From a checkpoint of a small transformer trained on Wikipedia.
Size: 24 layers, width 128, 4 heads of 32, MLP 512 tanh GELU, vocabulary 1024, 4.98M parameters.
Architecture: rotary positions, no biases in attention or MLP, untied embeddings, normalized queries and keys.
Training: a variant of Adam for these matrices, 346M tokens, 10547 steps.
Each number is 128 + 32 x the weight over its row's rms, rounded and kept within 0 to 255. Layers, rows and columns count from 0. Numbers have three digits each. The size before them is the row's rms in percent of the matrix's.

# layer 6 attention output, 128x128, rms 0.114, rows 100-127, columns 64-127
095:135163185131133120128111093125069057140064116110181138173155080174097119129193084112150092103166135106154101175137104123146112099093163105077114115123118100118106122121140096091135085171148104
111:160141033072117111048105109132137070090167172096127106138101115164106144072044109098114089099064144163133154096137099167172071133134106143129124140134103110142094162142163119160140177073106092
094:134173217104145135189177167144046111182127135113155142134182041166151158089110156119166137057109161122143127132133170108102107119123151125122135080104141149130080116158109181097176108141177130
097:105084106156119148157122122169125172105143138144114120117166165100123057129147133160080083178165137076101172117155134146115157133103148106187143111152118128164193089100142152136146160168100136
109:121182145107121103095173162123132112148114189109132178164161091097132099034116153133134207145146147130109141122134130160132143099088131125138124094152108101166098120126136141112126114133100090
091:117220156159105107098126154120116121176064112078158101118143108084142177113204125123217151085096075105157128116103172105092153139100107147133122135109134193121093069141089103129150129110163107
111:140201124183102164127106073119100170085162085047109081134161147048132180112148116141201093150131140173120101079113096125176142128165136091127088096154124103120156121123141104135140142084163109
101:141132110144124111105069129065133154095123139103133107144147112130130177120179114089170225099085186137128151093123151142140137139131175140153148093110052106120070074152130124145116136095079109
081:119134155163142153099145115210090180102088162072117105143089117100099155114084112133086093138186164161104059158143095172149129151136086119085143083110155129138127160104135095125089086102135061
091:092064120137128127140106090150137152112191119146113137107070139121238078163141158168083107070124093158175151101139125121185159134160089079088129131101086110129079127128140149111095111139138156
101:129188175137174135117151124127123142178127147120123086196208072120128146165126109100160183160174100090094139116145156088122114115158139148161156146136154166134121128165106165104124150147116134
098:108106159118183195110137123131147174132114138114076133127087111095100123142139088142094108150134140140087158117149133156114119121115136160201148091162129157152062107082143134123209109092134134
092:093179111160096111110125137141163149153065126169176151089027091091047108094072170203117078081174112135152150131171114100125150133100117118135120177134151127105149124174107110151077121137138079
115:153191129145123133162130162142119114148109104080087124149145131162073192084155089142148090128163142100124106108162110135156110134132107058095140112165141117184155139142134109124091109153133156
097:139189113128160118142124112149171203166130139085034142127069117079085140158131089149111097165192115090113118141150147111132153050116158114126094109148172143089139140124117133110146146164096098
111:134209081086209110191153121121131059189130155080066166141168068131081105114188090167085103129148104094151134133132129098141152113138166114114103128141120104129134131123116117140128156116145143
092:135087138133157113133149163197177188139125076090173078171041124116193178145122118140132144124111094134158123120145140080108100125111099113064162104131159117160142164136078111102131042111143099
117:138087163132146181130140098117094169132113133136138208117060081105151144054097121096100146142109144117093147136123144146124101091085129171140101112121143169116100150117099147131203177133136085
102:118146080096116094145131205178134146071129179084108163086102139075084081076130119202094151187143160172165154131118082137088133169118146162159101138127115141078107118104173141136124117118132111
107:125114114130152140163137096101093146109147116128055198132169134163079111079155142123067084150133144128144140117120113125148133122122135116131141129073111150094121105099142128106140126128115075
103:135114080097172077121093181139196122081175142062048090168134099096083125168138065171107131167140167164156143141120149135150177127126123142155113144105100069086085134098088136117141117122139113
094:198093091123148068109175135162249090161157136129150117154096129190122177155097118079170114135116108151130143128116134158115153147163134146113143146107105106114088124099158144131139109068111166
088:115119135181148148121148108101112164103147122134131167086202079107129079122163145130176149160084108141116102101078160103129134122153128117115121123117094211118133111096122090120140110109183130
101:103111152179085198107141135149182167072099131139178118098149094163125152133125105179215119169069095089174081131109150089089176103140146109102115139109147122071153104102116098054154112135137139
107:197125136083125111154084107182138138137171137104127164111083185144112156142077152105129068137143163155099127120138129161151114153125122073149111113147106061143146177127086142116126140129095203
095:119073112123108127168110170124150121143120116166149139081106135142146084155129139176115120109157102150119126136143125129131123143126094051106104130083105149163166115110159096122115097142161110
128:083204165127104142157059089054123132136096163208136149094245117144140074175103192108209134180094121123123126094102113128099149130113106130115124163097114142136123167166121120106076164115127091
118:139101086128120113141189069070088126089141124140090131178170153174134149132197096061057097166124080107117161091164135124101097134120131139125153138153130151163147149139166138101113094144101133